Part of a small language model's weights.
Size: 4 heads of 64, MLP 1024 ReLU, vocabulary 1313, 9.18M parameters.
Architecture: LayerNorm before each block, biases.
Training: a variant of Adam for these matrices, 142M tokens, 4346 steps.
Each number is 50 + 15 x the weight over its row's rms, rounded and kept within 0 to 99. Layers, rows and columns count from 0. The size before them is the row's rms in percent of the matrix's.

# layer 3 attention key, 256x256, rms 0.0385, rows 52-63, columns 0-63
107:28 51 40 47 38 32 42 44 53 39 44 27 49 27 50 55 45 29 09 99 32 40 50 64 77 34 54 28 34 46 38 51 58 59 49 56 40 67 49 70 50 52 23 29 47 58 31 70 40 66 53 67 46 41 49 75 87 53 67 61 49 33 28 33
097:66 44 77 47 58 48 37 61 54 47 44 52 26 45 55 57 54 79 48 52 39 80 63 45 39 68 47 29 42 76 51 45 53 56 48 51 74 37 47 55 59 36 38 42 43 44 56 38 34 23 62 48 42 48 61 33 00 59 44 70 19 60 47 57
108:51 49 35 64 34 56 74 41 79 54 51 54 47 76 69 28 37 47 56 21 40 48 48 39 55 53 58 79 41 39 60 51 00 49 75 62 49 44 65 47 46 39 80 62 43 54 56 53 66 62 59 57 25 58 51 27 83 65 47 50 35 50 41 53
096:54 58 15 37 70 43 43 64 43 49 71 42 20 27 50 50 43 72 54 58 40 47 49 37 59 63 49 47 59 68 47 63 58 54 58 30 56 41 73 36 62 44 23 25 63 52 41 44 29 44 61 61 51 50 68 59 59 56 26 74 09 62 43 36
101:38 44 15 43 48 50 46 50 62 46 46 45 66 59 34 41 58 12 31 61 59 25 38 60 52 54 41 60 30 46 42 39 30 52 32 55 41 66 53 46 38 50 60 75 45 64 42 64 52 68 54 54 49 38 44 45 99 37 61 43 74 43 41 56
100:14 51 36 52 42 45 43 37 53 46 45 52 31 63 59 52 43 29 16 63 47 28 50 64 51 54 33 59 39 42 62 64 26 68 38 47 27 44 59 51 52 63 58 60 58 54 31 43 46 90 74 70 33 45 35 58 99 49 54 58 57 63 55 41
107:64 43 53 44 49 59 66 35 46 46 44 51 69 49 66 54 52 55 68 49 52 69 46 47 39 33 53 53 69 45 47 43 72 58 32 69 56 25 44 55 53 45 40 41 61 47 43 52 66 47 45 44 69 52 54 64 15 34 46 37 67 52 58 50
107:48 59 35 34 41 65 37 25 56 41 53 42 76 54 69 42 59 06 50 44 68 65 51 32 56 45 50 33 73 66 51 56 33 55 40 63 42 29 34 61 41 65 31 55 46 50 45 71 64 59 47 67 39 51 55 64 74 45 49 64 75 62 51 57
099:38 49 10 54 42 41 59 53 56 57 52 45 57 45 49 49 62 08 43 47 65 34 40 72 51 57 42 64 49 51 54 55 29 55 23 48 31 50 59 53 52 67 60 69 54 58 47 63 40 82 51 62 31 33 39 56 99 46 51 45 70 44 46 53
099:28 67 63 56 70 43 83 35 56 49 25 29 24 48 33 31 58 64 50 27 26 35 37 32 60 61 42 82 25 47 50 51 69 41 47 64 54 57 67 48 49 54 58 54 31 36 35 46 64 55 46 28 44 51 31 25 22 71 47 34 69 13 76 72
095:27 37 06 45 42 41 38 59 51 48 59 39 57 41 56 47 63 20 31 70 64 44 56 70 48 49 54 52 50 57 42 37 48 48 21 58 40 43 59 51 39 57 59 70 65 81 35 63 50 83 51 65 56 35 24 72 99 41 65 46 70 46 48 28
107:45 48 50 49 56 48 36 54 48 37 47 47 65 30 22 54 37 30 20 68 48 21 50 59 81 28 36 34 30 57 52 27 43 58 56 66 49 79 55 53 59 66 54 48 68 64 36 48 31 41 41 60 49 31 20 48 66 67 81 52 44 40 35 31
# layer 3 attention query, 256x256, rms 0.0442, rows 53-63, columns 0-63
101:29 51 57 69 31 69 56 31 36 36 66 56 43 22 88 40 39 56 54 39 19 40 67 52 59 47 44 52 61 20 38 61 86 40 51 39 43 34 35 76 44 48 48 08 46 46 38 55 43 37 41 32 69 42 64 79 44 62 30 62 65 39 49 53
106:50 43 55 68 51 49 70 46 83 42 26 12 37 72 68 58 56 62 74 25 59 45 25 29 39 48 53 32 47 63 57 40 46 24 83 26 65 53 63 68 57 37 64 43 45 41 52 30 44 64 70 60 36 75 66 36 47 30 37 40 42 60 70 46
086:41 67 61 55 74 54 48 45 34 58 67 65 53 32 62 37 28 54 12 46 30 56 48 57 64 69 35 73 54 68 38 36 37 43 68 41 29 49 56 60 74 52 56 55 60 50 49 59 46 34 25 61 47 56 65 56 55 57 34 97 66 30 41 75
114:63 61 43 70 34 47 52 88 78 51 59 70 44 45 58 59 49 51 63 44 65 40 34 56 61 46 55 37 42 41 68 41 33 37 63 63 49 79 19 41 67 56 61 62 56 51 44 60 48 59 64 45 36 44 40 33 60 52 37 58 29 61 26 51
102:45 40 60 65 14 50 51 47 68 82 35 43 20 31 55 48 33 30 49 54 27 38 51 55 48 70 67 44 50 54 59 53 44 44 64 35 58 43 55 71 49 32 57 65 35 31 53 65 34 52 77 69 47 67 56 50 54 81 55 68 35 67 41 40
116:66 47 26 41 48 57 42 47 43 39 53 66 54 49 21 58 59 32 58 39 50 30 44 53 31 43 44 59 66 62 64 46 69 56 28 45 51 43 56 61 34 57 32 87 81 68 60 43 52 68 40 63 59 60 56 85 70 33 43 36 55 53 27 32
107:48 65 42 61 58 64 35 57 33 13 60 41 20 41 67 43 68 44 55 20 69 56 55 27 38 58 52 53 43 65 59 38 56 31 48 57 28 48 41 59 42 64 47 45 34 75 38 54 44 56 22 76 47 72 72 57 63 21 51 34 48 74 28 54
116:51 67 44 65 45 49 55 88 64 54 63 63 66 39 49 38 45 38 28 59 63 45 48 48 60 52 71 23 47 50 79 41 15 43 76 63 36 67 45 53 68 31 43 60 52 54 27 67 62 62 53 60 48 44 50 48 80 31 43 56 32 55 22 44
090:41 32 43 54 69 62 50 71 75 54 42 24 56 50 45 62 49 54 53 52 31 49 58 47 66 33 74 41 72 43 31 29 34 46 53 75 79 47 64 32 69 51 49 31 43 43 41 40 45 63 74 64 35 22 57 27 43 45 48 43 53 39 51 56
108:49 64 39 63 55 39 21 69 36 78 37 46 67 34 18 29 49 30 42 72 56 60 54 65 46 48 69 48 67 44 69 53 39 85 42 64 45 66 28 29 44 68 31 69 65 45 43 68 35 51 59 80 55 60 35 60 79 57 60 63 27 38 29 25
099:58 41 59 37 60 40 27 47 32 63 44 33 44 43 46 62 57 63 51 86 57 69 58 42 57 45 42 36 36 36 39 31 53 65 43 49 43 82 58 38 41 59 62 39 42 58 68 46 48 24 61 52 41 23 48 27 36 84 66 62 47 50 42 54
# layer 3 attention value, 256x256, rms 0.0273, rows 0-42, columns 0-63
079:62 36 71 29 54 27 45 40 27 76 60 26 58 57 57 40 38 59 45 55 76 45 66 55 65 72 41 62 24 43 31 56 40 76 58 45 27 59 59 33 56 43 32 22 64 57 34 66 49 40 61 58 60 14 64 59 53 57 83 45 66 52 44 73
088:60 42 67 48 38 49 07 65 35 60 73 74 25 35 25 38 75 47 57 55 58 73 36 27 30 44 46 75 57 84 66 70 37 52 54 50 43 46 50 47 29 70 36 25 40 48 48 48 63 51 48 58 43 48 62 52 57 25 36 44 39 27 37 36
087:52 73 50 29 56 47 44 46 40 72 61 49 65 54 40 59 64 59 53 22 77 45 42 69 79 80 26 74 31 32 45 23 40 34 77 32 39 56 30 29 84 40 59 56 75 76 45 28 45 64 56 62 46 47 48 52 52 35 69 16 40 50 50 62
084:46 32 50 72 36 53 24 52 39 52 80 37 49 51 59 63 62 57 57 53 57 60 69 65 62 00 32 56 82 72 48 34 37 69 64 38 12 35 33 51 48 47 59 22 26 10 20 71 56 40 26 28 44 50 55 57 40 34 57 62 38 45 47 27
085:76 76 48 57 66 64 75 76 54 35 77 51 22 57 34 58 42 41 43 51 37 62 50 71 35 79 78 42 74 28 50 40 80 53 30 39 29 53 39 53 30 57 33 41 63 59 58 46 35 75 46 30 25 49 44 29 35 47 34 42 53 87 39 66
096:34 27 50 40 61 54 60 42 81 45 67 86 69 63 61 62 76 41 47 45 55 48 28 42 65 53 38 28 38 33 61 50 53 48 52 48 47 61 36 50 53 64 45 59 49 49 51 07 68 42 66 27 52 67 60 50 44 50 41 50 51 59 40 88
088:58 55 68 41 40 41 44 28 30 80 15 31 38 60 51 47 42 34 44 45 46 43 59 49 44 79 55 46 51 68 51 65 42 62 50 50 69 59 56 42 79 07 69 62 50 70 74 69 51 45 39 69 46 69 58 67 71 41 37 27 57 54 37 49
094:63 49 48 40 59 40 00 26 50 86 48 44 57 20 64 72 36 28 47 54 20 44 28 46 68 37 28 60 47 73 60 58 39 33 40 22 31 48 26 61 59 40 53 68 29 58 57 58 26 35 32 60 37 58 64 55 49 37 63 65 53 71 36 30
096:53 59 61 24 50 37 21 33 72 67 37 64 50 45 82 31 63 29 56 58 46 45 61 24 67 74 36 56 19 42 39 75 27 70 61 60 87 47 64 46 78 37 43 70 51 69 62 59 59 46 89 60 43 64 62 52 55 69 33 43 50 65 55 31
086:43 65 47 61 25 53 41 60 66 62 50 74 37 61 69 32 49 51 38 47 49 54 25 45 61 57 45 56 50 70 70 58 32 30 53 35 74 43 62 77 49 30 71 71 46 69 85 60 60 65 50 55 14 69 39 64 66 68 27 69 31 63 48 40
096:42 35 50 35 44 50 26 44 33 73 39 24 64 35 86 23 41 41 49 50 31 51 59 44 58 29 51 56 55 47 50 64 54 61 52 59 36 32 58 78 24 50 48 50 43 31 36 69 32 33 57 48 45 45 48 53 53 57 46 68 47 37 33 42
096:48 39 26 94 45 50 39 32 49 41 53 27 67 54 25 55 22 52 48 76 64 55 51 77 47 40 53 54 77 48 42 21 68 50 44 39 51 40 35 41 46 64 44 55 68 41 50 47 54 61 49 47 41 42 64 72 30 44 60 70 57 55 34 79
095:30 71 70 52 52 32 40 68 47 69 45 18 38 52 68 40 25 62 45 49 53 64 55 56 52 64 51 53 50 34 36 58 46 66 41 50 56 42 52 48 59 75 47 40 76 52 26 66 33 41 69 56 69 42 64 69 48 70 65 80 55 81 67 58
094:42 32 60 52 46 54 72 30 45 64 64 58 38 41 61 37 60 49 41 47 60 40 52 32 55 75 34 42 34 32 57 46 40 60 43 69 35 57 39 63 49 64 31 51 48 48 53 27 66 59 49 29 57 42 47 39 37 57 26 23 49 35 53 53
085:45 47 50 15 50 42 61 51 69 42 36 69 31 34 54 56 30 52 47 42 49 25 36 41 45 74 69 50 62 59 62 60 52 45 58 63 74 35 57 88 63 42 46 84 47 54 45 30 58 79 80 30 58 53 50 37 60 74 33 80 22 31 56 41
094:39 33 60 67 67 55 43 65 41 18 68 70 24 50 59 50 65 48 43 35 22 51 54 69 57 80 48 41 82 40 61 40 57 44 43 46 56 43 59 50 60 72 15 25 43 45 77 49 77 70 56 49 51 57 54 46 52 69 79 51 42 75 29 57
094:57 66 66 48 43 34 63 33 47 62 54 46 49 60 32 49 53 66 53 35 60 48 27 36 39 70 33 55 47 67 47 44 31 42 51 62 58 49 66 33 40 30 65 45 37 88 53 55 37 50 73 55 52 46 56 31 36 55 48 09 63 37 51 33
086:57 37 55 59 50 46 55 54 53 67 75 50 50 33 36 51 68 36 61 31 74 49 50 61 30 34 75 65 64 58 27 54 41 41 36 58 20 44 29 01 35 60 61 52 26 36 46 62 36 48 68 32 72 36 46 53 54 42 47 31 49 65 43 57
091:22 57 52 52 68 48 37 61 54 32 48 45 50 53 41 41 38 59 57 56 69 35 56 58 55 58 45 41 76 26 43 60 26 43 32 45 49 51 52 59 60 68 14 54 89 61 53 51 68 57 82 33 59 57 36 59 56 63 33 71 45 43 56 42
085:41 94 63 34 64 17 25 64 78 86 35 31 77 38 85 47 61 57 63 37 64 50 52 09 40 54 44 50 51 62 64 74 58 46 27 40 61 35 69 81 70 30 53 53 38 33 25 54 58 45 55 49 52 70 53 81 70 34 31 83 28 64 60 52
086:43 48 56 64 49 61 38 52 61 43 32 53 65 60 58 49 35 40 62 09 49 43 75 12 61 49 16 59 50 37 52 64 60 41 62 44 69 25 60 70 51 70 64 74 54 41 36 76 44 66 59 71 45 62 50 45 46 79 62 72 51 36 59 50
106:41 60 44 16 34 55 50 60 59 61 46 32 65 44 44 42 58 59 64 56 69 60 38 16 38 73 47 48 32 46 42 59 46 39 60 36 45 65 38 08 76 52 70 79 54 57 47 47 39 63 61 49 34 91 62 56 47 61 40 37 64 72 71 54
094:56 47 43 43 36 34 46 71 18 78 47 49 43 73 22 62 38 70 52 55 35 65 61 78 22 54 65 47 85 35 52 43 42 51 56 35 48 43 57 40 63 57 20 40 90 60 50 69 29 49 64 40 51 25 58 48 51 59 31 54 50 67 49 37
098:57 36 44 31 52 43 81 49 73 36 90 65 38 62 38 89 33 34 48 36 38 27 41 64 40 66 37 33 38 47 59 38 54 48 67 51 47 60 33 47 54 76 36 67 81 52 78 01 47 67 37 35 38 62 66 33 56 60 73 75 42 39 29 36
098:52 68 59 37 62 51 49 63 38 37 72 76 52 49 18 67 61 47 36 61 45 49 27 58 55 74 66 28 56 50 57 44 39 36 46 51 39 46 37 75 27 70 40 40 41 40 80 53 37 54 42 46 59 57 40 29 57 64 47 72 40 69 41 61
098:30 40 50 62 23 56 70 63 33 21 71 31 34 27 52 84 39 36 47 91 43 53 31 35 41 32 50 81 46 55 56 62 38 62 32 53 54 52 22 59 25 62 65 49 44 50 25 19 25 68 48 62 55 49 68 54 39 63 22 49 50 33 48 38
089:33 53 76 48 52 57 39 31 24 69 91 40 64 40 38 37 63 69 46 42 54 59 47 60 73 64 38 41 60 37 37 34 61 49 57 60 13 69 28 16 44 33 63 51 50 62 30 31 62 46 74 44 64 25 78 57 52 46 71 52 49 42 52 53
078:36 39 64 35 61 50 21 65 60 26 68 54 68 29 74 53 58 50 77 62 68 60 25 41 52 63 51 59 00 53 35 65 52 47 30 55 44 76 48 55 40 66 83 59 22 69 48 19 43 26 61 39 52 75 59 55 61 52 48 49 54 40 51 47
108:47 28 71 45 26 40 38 48 72 99 39 35 54 48 45 55 65 57 65 47 69 61 29 28 46 55 54 55 30 73 48 79 64 36 67 58 53 60 62 47 60 27 52 69 35 50 48 55 08 54 49 72 54 82 44 42 54 51 61 14 54 40 42 33
094:39 47 52 60 48 61 06 45 38 67 63 21 60 24 77 48 58 45 62 51 51 52 46 40 45 62 29 62 73 80 40 66 48 44 51 42 21 54 56 56 82 49 67 47 52 36 32 73 44 42 53 51 43 56 52 49 45 77 60 70 52 84 42 36
113:41 67 54 56 69 62 51 55 41 32 66 97 41 46 42 59 50 29 27 57 41 54 61 57 78 65 48 36 97 45 71 62 41 43 45 62 28 61 34 77 27 66 44 40 68 50 59 30 77 61 51 55 50 42 48 53 37 72 45 82 49 34 39 31
085:45 45 34 64 42 48 34 74 51 69 53 35 50 25 47 71 81 32 69 41 36 57 29 36 56 20 52 54 23 76 52 83 30 49 55 44 42 40 55 56 40 37 65 66 23 35 45 61 43 42 30 52 48 63 51 47 42 29 30 20 62 73 54 64
099:51 36 57 65 18 63 39 52 46 75 44 27 52 50 49 62 75 49 74 56 47 36 45 58 52 39 60 50 13 71 50 34 40 42 68 29 55 43 71 37 58 24 80 74 13 34 51 70 51 64 35 44 48 68 50 56 45 06 48 09 38 57 41 73
099:46 53 37 53 30 38 41 52 48 30 77 21 59 26 52 63 27 36 38 54 56 46 42 46 55 22 44 74 49 57 51 32 41 53 46 53 15 51 24 41 41 61 68 25 51 66 19 55 24 58 15 60 59 33 69 34 49 33 54 50 53 71 31 50
093:43 72 42 58 33 50 74 31 33 76 41 30 65 57 59 21 22 48 60 45 36 47 86 59 76 56 26 48 75 24 03 33 61 41 46 43 23 31 67 64 73 52 42 39 41 55 46 66 44 36 41 64 50 21 71 53 42 46 47 58 50 46 43 70
081:47 60 73 79 62 65 39 62 44 55 58 65 47 36 58 70 76 59 33 61 57 46 63 66 36 60 50 53 20 44 51 76 39 48 44 59 64 35 59 79 34 47 46 55 54 57 46 56 74 57 67 46 42 48 31 77 64 53 53 15 45 30 53 63
091:28 54 29 55 66 54 15 23 68 32 18 57 58 53 68 22 31 41 53 66 42 52 70 35 62 56 55 69 54 50 86 74 62 53 33 43 69 37 78 73 46 19 54 88 60 57 60 65 48 38 65 78 47 75 52 46 47 47 35 53 36 43 70 18
093:72 74 59 78 83 39 35 51 76 70 47 60 54 35 82 38 61 41 57 45 51 64 35 38 69 53 33 57 22 39 55 83 64 53 48 48 61 40 53 51 67 66 56 37 31 32 31 77 57 52 53 33 25 64 59 72 53 32 50 71 45 68 54 64
116:45 20 53 65 64 49 76 27 55 89 54 76 56 53 61 40 66 70 53 66 63 43 54 41 50 30 35 29 37 60 56 63 61 71 58 76 64 51 53 28 40 39 43 46 25 25 74 59 51 39 88 67 51 37 48 59 63 22 63 15 50 56 44 38
105:37 75 51 36 73 65 49 39 68 37 58 40 49 37 58 33 46 35 45 67 30 38 53 86 64 31 50 42 67 72 59 34 63 80 54 51 49 50 47 51 59 44 47 46 42 33 66 79 53 50 52 12 34 51 53 60 55 38 48 50 48 54 42 53
075:76 49 43 66 65 42 39 29 47 32 55 73 30 48 67 22 55 60 59 34 42 48 33 47 35 30 64 56 54 77 47 54 57 58 42 57 53 66 79 85 44 22 52 59 26 74 60 61 38 37 64 49 27 76 07 51 47 41 39 21 50 40 55 37
087:35 12 63 50 49 58 50 48 49 62 35 69 58 62 34 50 72 42 53 58 68 57 44 33 64 62 47 50 31 57 50 69 49 46 38 51 69 46 45 34 57 47 24 48 47 54 72 53 38 53 52 48 65 79 48 59 46 39 33 35 48 01 58 50
083:61 36 71 46 32 49 32 38 49 42 61 35 58 25 47 55 27 51 36 49 45 76 61 35 38 35 26 51 53 58 37 44 63 57 44 64 47 34 41 81 25 65 38 45 33 27 47 43 58 61 11 38 61 47 58 51 47 58 61 84 44 48 62 54
# layer 3 attention output (transposed), 256x256, rms 0.0417, rows 0-42, columns 0-63
087:43 48 63 49 25 40 61 61 68 12 15 60 47 50 43 59 45 55 40 49 40 63 60 64 35 66 39 55 66 51 90 65 73 48 26 57 57 23 47 69 30 45 51 73 55 48 73 45 43 56 46 12 58 68 12 61 46 59 62 32 46 46 52 41
096:23 59 32 74 68 43 58 36 56 63 36 52 53 52 67 62 54 64 37 64 54 31 47 39 41 54 48 33 67 47 67 24 37 48 46 56 51 56 59 27 86 22 64 95 54 43 29 52 42 55 80 25 51 50 45 34 63 64 12 66 45 46 50 77
080:34 46 61 62 36 42 61 74 59 24 35 35 52 22 59 34 36 52 47 68 20 61 73 44 27 36 66 44 56 44 60 71 62 63 47 69 76 45 52 68 39 52 65 37 52 55 55 54 58 52 40 38 52 42 39 66 53 73 61 85 22 30 57 33
090:52 48 30 40 28 51 86 36 45 50 16 52 49 86 58 46 72 53 53 59 52 44 22 44 36 81 51 60 30 23 51 64 35 45 50 62 77 51 44 42 52 65 72 82 79 80 69 48 59 80 90 45 50 54 34 45 48 59 38 13 80 53 76 50
088:34 28 57 69 50 40 24 05 51 41 42 62 63 56 74 68 64 60 46 46 56 52 51 46 64 60 36 63 55 76 23 71 24 49 76 46 40 53 68 50 59 41 55 68 39 41 37 71 41 37 73 52 54 44 56 24 58 48 48 74 46 21 61 26
100:44 65 73 33 48 32 46 58 45 54 27 25 42 38 30 42 10 59 36 42 31 42 67 56 38 48 45 38 47 57 44 50 67 46 50 41 56 41 60 53 39 41 52 22 66 42 54 71 44 67 29 74 58 66 34 66 71 56 64 63 41 30 56 12
100:63 43 37 39 48 52 27 55 57 20 96 44 57 40 32 44 44 75 68 39 52 52 51 60 48 37 48 33 56 39 32 30 72 52 40 59 17 43 33 58 29 74 23 54 65 33 32 46 19 48 27 49 79 41 58 58 70 45 48 40 49 53 63 78
092:57 27 22 45 54 51 98 56 61 15 34 68 75 80 28 38 52 74 67 52 69 53 42 65 39 62 59 53 74 29 68 65 47 36 56 59 60 42 71 42 24 50 46 45 44 53 35 20 53 58 42 23 52 75 34 39 28 47 36 30 40 55 74 66
098:71 39 56 51 74 59 43 55 44 36 67 33 75 30 29 41 42 71 50 43 60 70 34 48 32 40 64 37 73 55 58 30 68 52 07 67 19 46 40 49 35 67 55 36 62 20 22 42 43 41 21 43 60 40 48 69 45 40 47 56 46 35 55 69
094:54 42 76 48 91 47 44 52 53 35 65 37 84 25 43 55 58 52 71 48 43 55 54 45 50 40 61 50 53 44 19 30 86 51 41 59 23 60 48 40 57 48 37 28 54 23 05 53 34 19 41 63 74 38 65 52 29 43 35 48 40 43 66 84
102:71 33 37 45 56 60 89 51 31 39 76 74 50 86 35 59 87 62 50 56 76 60 21 52 53 60 41 69 49 46 56 24 34 38 45 56 71 57 44 55 48 56 56 72 63 63 66 25 68 45 53 33 24 68 60 42 38 35 46 25 60 94 51 61
094:35 27 55 38 16 59 89 44 36 37 48 71 47 78 81 70 85 29 52 40 38 66 55 47 50 57 45 77 40 48 54 78 42 46 55 58 50 54 50 86 33 58 36 81 27 53 66 58 59 45 77 36 33 54 46 15 50 57 42 16 57 57 72 46
092:62 37 29 56 62 61 72 38 46 25 63 60 70 65 53 36 91 40 48 40 52 59 24 38 78 46 65 69 54 70 58 48 64 59 49 51 58 48 47 52 29 36 50 68 38 54 52 25 68 46 49 30 12 62 36 50 36 31 56 06 38 40 40 58
095:33 39 75 48 23 44 33 69 55 45 34 50 61 49 26 59 40 46 42 67 50 59 58 62 39 44 53 36 44 47 49 52 34 44 42 31 40 58 65 40 63 43 68 54 70 50 62 69 32 31 44 70 52 40 64 45 66 71 58 80 56 51 72 30
085:50 65 67 61 85 65 20 60 45 73 80 43 83 17 17 48 52 51 65 53 67 63 66 65 46 23 44 35 31 18 38 29 58 58 44 53 32 73 62 26 56 63 45 34 41 22 35 58 44 28 19 86 54 58 56 65 57 56 57 53 64 65 49 65
093:13 37 44 54 31 31 69 35 55 58 10 55 62 40 37 45 38 45 46 58 79 83 44 57 39 60 63 65 67 49 40 29 32 57 62 38 45 48 86 60 48 44 51 85 28 53 75 26 16 47 57 29 33 60 21 48 38 62 55 61 71 64 92 43
093:60 33 58 51 42 56 32 66 42 41 40 45 47 50 52 56 51 37 41 71 56 50 76 52 52 28 34 42 51 56 58 57 49 54 01 42 30 46 22 74 54 66 45 45 85 53 54 61 60 52 34 48 50 42 64 50 49 48 37 83 32 10 56 54
098:56 49 70 30 32 45 73 24 64 34 08 62 31 83 65 58 33 54 37 76 35 46 47 37 55 70 37 49 42 54 67 66 29 39 51 61 58 44 64 73 53 53 59 38 62 90 83 40 78 67 57 63 32 45 35 29 30 68 48 52 56 41 56 37
095:78 46 42 49 39 62 68 38 44 54 39 63 58 59 62 53 48 34 35 40 35 88 11 37 36 49 42 54 40 65 42 27 72 69 73 21 64 53 48 63 37 41 52 45 33 47 53 42 59 50 34 69 23 52 70 55 31 38 52 24 51 79 62 39
086:72 45 26 53 86 76 75 43 22 30 49 51 44 50 51 50 84 65 39 67 29 55 17 47 72 22 70 86 52 59 51 34 53 53 69 75 55 80 36 46 59 53 53 56 61 44 22 37 46 33 50 60 37 53 35 59 35 45 53 05 43 39 51 57
087:50 39 52 31 42 48 70 61 36 69 72 51 63 39 29 55 73 36 54 66 58 67 56 77 52 19 82 46 32 40 56 46 57 47 32 76 64 64 59 36 48 58 51 25 35 49 68 36 60 37 44 53 27 37 52 60 30 27 56 40 54 82 31 37
113:62 64 57 53 74 43 33 50 57 50 55 39 63 34 37 57 45 52 40 47 36 38 59 54 61 43 79 48 58 59 57 67 72 49 38 57 47 59 29 62 27 74 46 26 44 34 20 73 28 61 12 62 78 34 58 67 81 49 43 54 32 00 49 48
095:47 60 49 51 54 45 21 52 59 42 81 42 66 51 72 65 63 48 79 44 52 53 45 43 54 70 42 25 33 53 57 43 68 49 44 53 32 42 43 49 36 29 54 71 27 27 46 52 46 53 38 50 54 62 52 40 64 38 47 47 46 44 63 77
099:22 66 60 64 55 38 24 73 45 73 40 33 66 33 47 46 43 30 72 50 41 58 58 49 35 42 46 28 60 32 47 52 47 44 28 33 30 40 83 40 55 40 56 56 42 38 24 88 36 46 58 61 77 43 59 66 59 60 40 71 61 52 69 31
102:39 39 62 40 48 56 50 31 76 70 15 47 33 60 63 53 24 59 47 49 29 30 37 44 36 52 51 37 38 56 38 30 46 42 70 23 73 50 83 21 57 19 75 54 51 58 40 45 47 40 64 43 48 62 38 66 40 48 48 50 48 58 54 51
099:52 60 60 68 62 61 47 39 62 81 57 51 46 66 43 62 67 32 63 34 55 35 53 42 47 37 46 46 51 23 55 50 47 33 41 56 35 46 49 48 57 58 49 51 40 44 36 79 82 30 71 30 60 33 64 22 55 58 40 52 62 51 68 55
095:48 42 43 47 26 39 75 55 74 40 11 50 39 66 52 44 45 21 39 57 45 46 64 58 25 57 57 47 40 48 68 59 35 42 36 43 67 25 45 69 43 53 52 54 57 59 54 50 59 96 39 47 33 73 15 53 96 55 58 47 67 50 48 32
082:68 53 48 23 38 66 77 52 65 45 26 45 38 52 40 53 45 67 44 62 31 29 63 59 42 47 49 68 73 42 73 59 49 58 71 40 71 61 65 60 48 60 48 33 65 58 56 49 67 65 37 54 40 36 30 60 38 47 53 48 26 44 44 50
110:61 70 26 53 68 64 37 55 46 16 56 35 46 29 22 53 32 45 42 64 51 16 73 67 62 41 60 28 60 24 44 29 55 38 49 47 42 44 30 53 50 69 55 17 61 57 67 65 43 69 25 49 48 32 58 55 72 57 48 58 44 44 58 67
098:49 54 37 56 35 48 94 46 58 18 27 59 55 74 36 44 64 59 54 62 68 53 22 52 43 63 85 75 40 35 72 49 45 39 67 50 67 60 35 42 48 56 67 82 47 58 68 22 49 53 54 29 31 58 37 52 32 40 40 22 62 42 76 72
110:36 35 60 62 46 44 86 52 55 76 46 42 65 41 48 49 39 58 58 41 34 73 29 47 26 21 30 57 22 30 29 25 58 45 48 32 57 23 85 48 56 28 47 73 39 56 46 34 50 18 54 37 37 68 57 40 48 46 52 56 42 84 31 43
084:44 61 45 25 62 77 37 35 39 38 37 44 43 56 30 59 42 90 42 75 54 38 35 44 48 40 55 41 71 40 23 47 49 53 70 68 60 93 44 34 61 73 56 52 35 53 45 69 38 64 63 75 51 34 59 46 78 71 49 75 47 23 64 39
100:57 59 31 56 65 47 18 46 47 25 50 48 30 47 50 48 48 69 53 48 75 34 43 47 50 51 46 37 70 47 30 53 44 48 32 62 41 84 22 54 60 68 43 15 60 33 21 69 24 68 35 56 59 38 54 50 71 73 27 68 65 31 89 56
105:50 37 46 68 51 48 63 50 64 58 25 83 41 92 71 42 70 54 64 51 44 54 51 54 55 71 48 45 45 33 58 67 47 38 55 51 72 46 61 55 44 41 56 75 46 62 71 41 83 45 76 17 39 64 46 28 00 60 34 47 37 40 75 54
089:73 19 58 40 57 36 61 65 53 15 76 63 68 67 46 38 77 67 68 40 66 55 38 40 56 60 53 51 21 56 73 67 63 57 21 64 68 43 32 48 10 49 63 65 81 41 57 48 59 54 45 20 41 63 28 57 41 36 56 44 67 62 48 44
079:51 37 23 39 51 35 54 34 64 50 45 32 41 28 52 33 18 55 49 24 40 38 48 52 49 52 46 50 99 78 47 18 42 44 48 52 10 48 63 45 72 58 57 59 37 29 40 50 39 52 45 58 56 47 55 39 48 56 59 60 60 71 29 65
098:74 57 32 44 58 54 58 79 21 66 97 41 86 25 30 47 68 58 54 36 63 56 37 57 61 26 54 60 51 41 45 41 69 61 62 75 55 63 19 27 49 70 29 40 37 53 35 36 51 43 28 48 55 29 44 49 64 24 51 44 39 54 13 69
089:56 39 50 36 62 49 79 32 40 25 46 42 62 59 48 53 60 71 44 44 60 49 35 45 56 47 76 70 62 66 62 52 38 57 50 64 68 50 47 55 42 44 62 56 52 38 26 26 57 39 44 54 54 62 43 53 34 54 49 31 40 41 58 58
123:60 65 40 61 51 48 49 66 41 23 40 40 36 42 35 28 31 60 38 38 48 48 44 39 55 74 39 75 79 70 49 42 42 45 31 48 23 47 53 72 51 47 58 48 91 73 26 48 30 53 40 57 69 41 48 57 53 50 33 54 44 29 50 53
103:55 29 57 47 41 48 15 51 40 70 42 51 93 42 38 67 48 73 47 50 55 54 29 26 24 71 47 58 22 60 45 65 33 50 58 45 46 62 56 44 34 69 62 90 41 38 43 39 41 35 75 81 62 55 35 60 43 60 48 41 58 52 73 51
074:46 71 54 56 72 49 30 49 59 71 56 36 34 26 40 48 48 61 59 49 67 53 56 51 50 53 33 47 62 54 72 57 44 55 19 52 29 33 26 24 60 65 42 20 84 25 18 45 41 42 42 61 81 52 84 47 25 37 36 60 48 28 43 67
089:65 38 60 21 35 56 51 68 63 54 46 39 43 26 49 62 07 56 32 63 47 31 68 64 49 37 46 44 60 73 31 19 56 53 75 37 56 59 65 65 28 56 53 41 57 75 68 63 45 59 32 69 36 40 52 62 74 69 81 64 54 65 40 43
085:26 34 17 73 70 55 68 60 34 60 61 67 65 61 52 44 89 53 49 63 66 41 57 50 62 44 57 64 55 29 49 39 41 45 58 58 60 68 50 29 72 45 68 82 56 49 52 71 62 31 91 39 26 44 42 25 58 47 44 55 45 63 28 67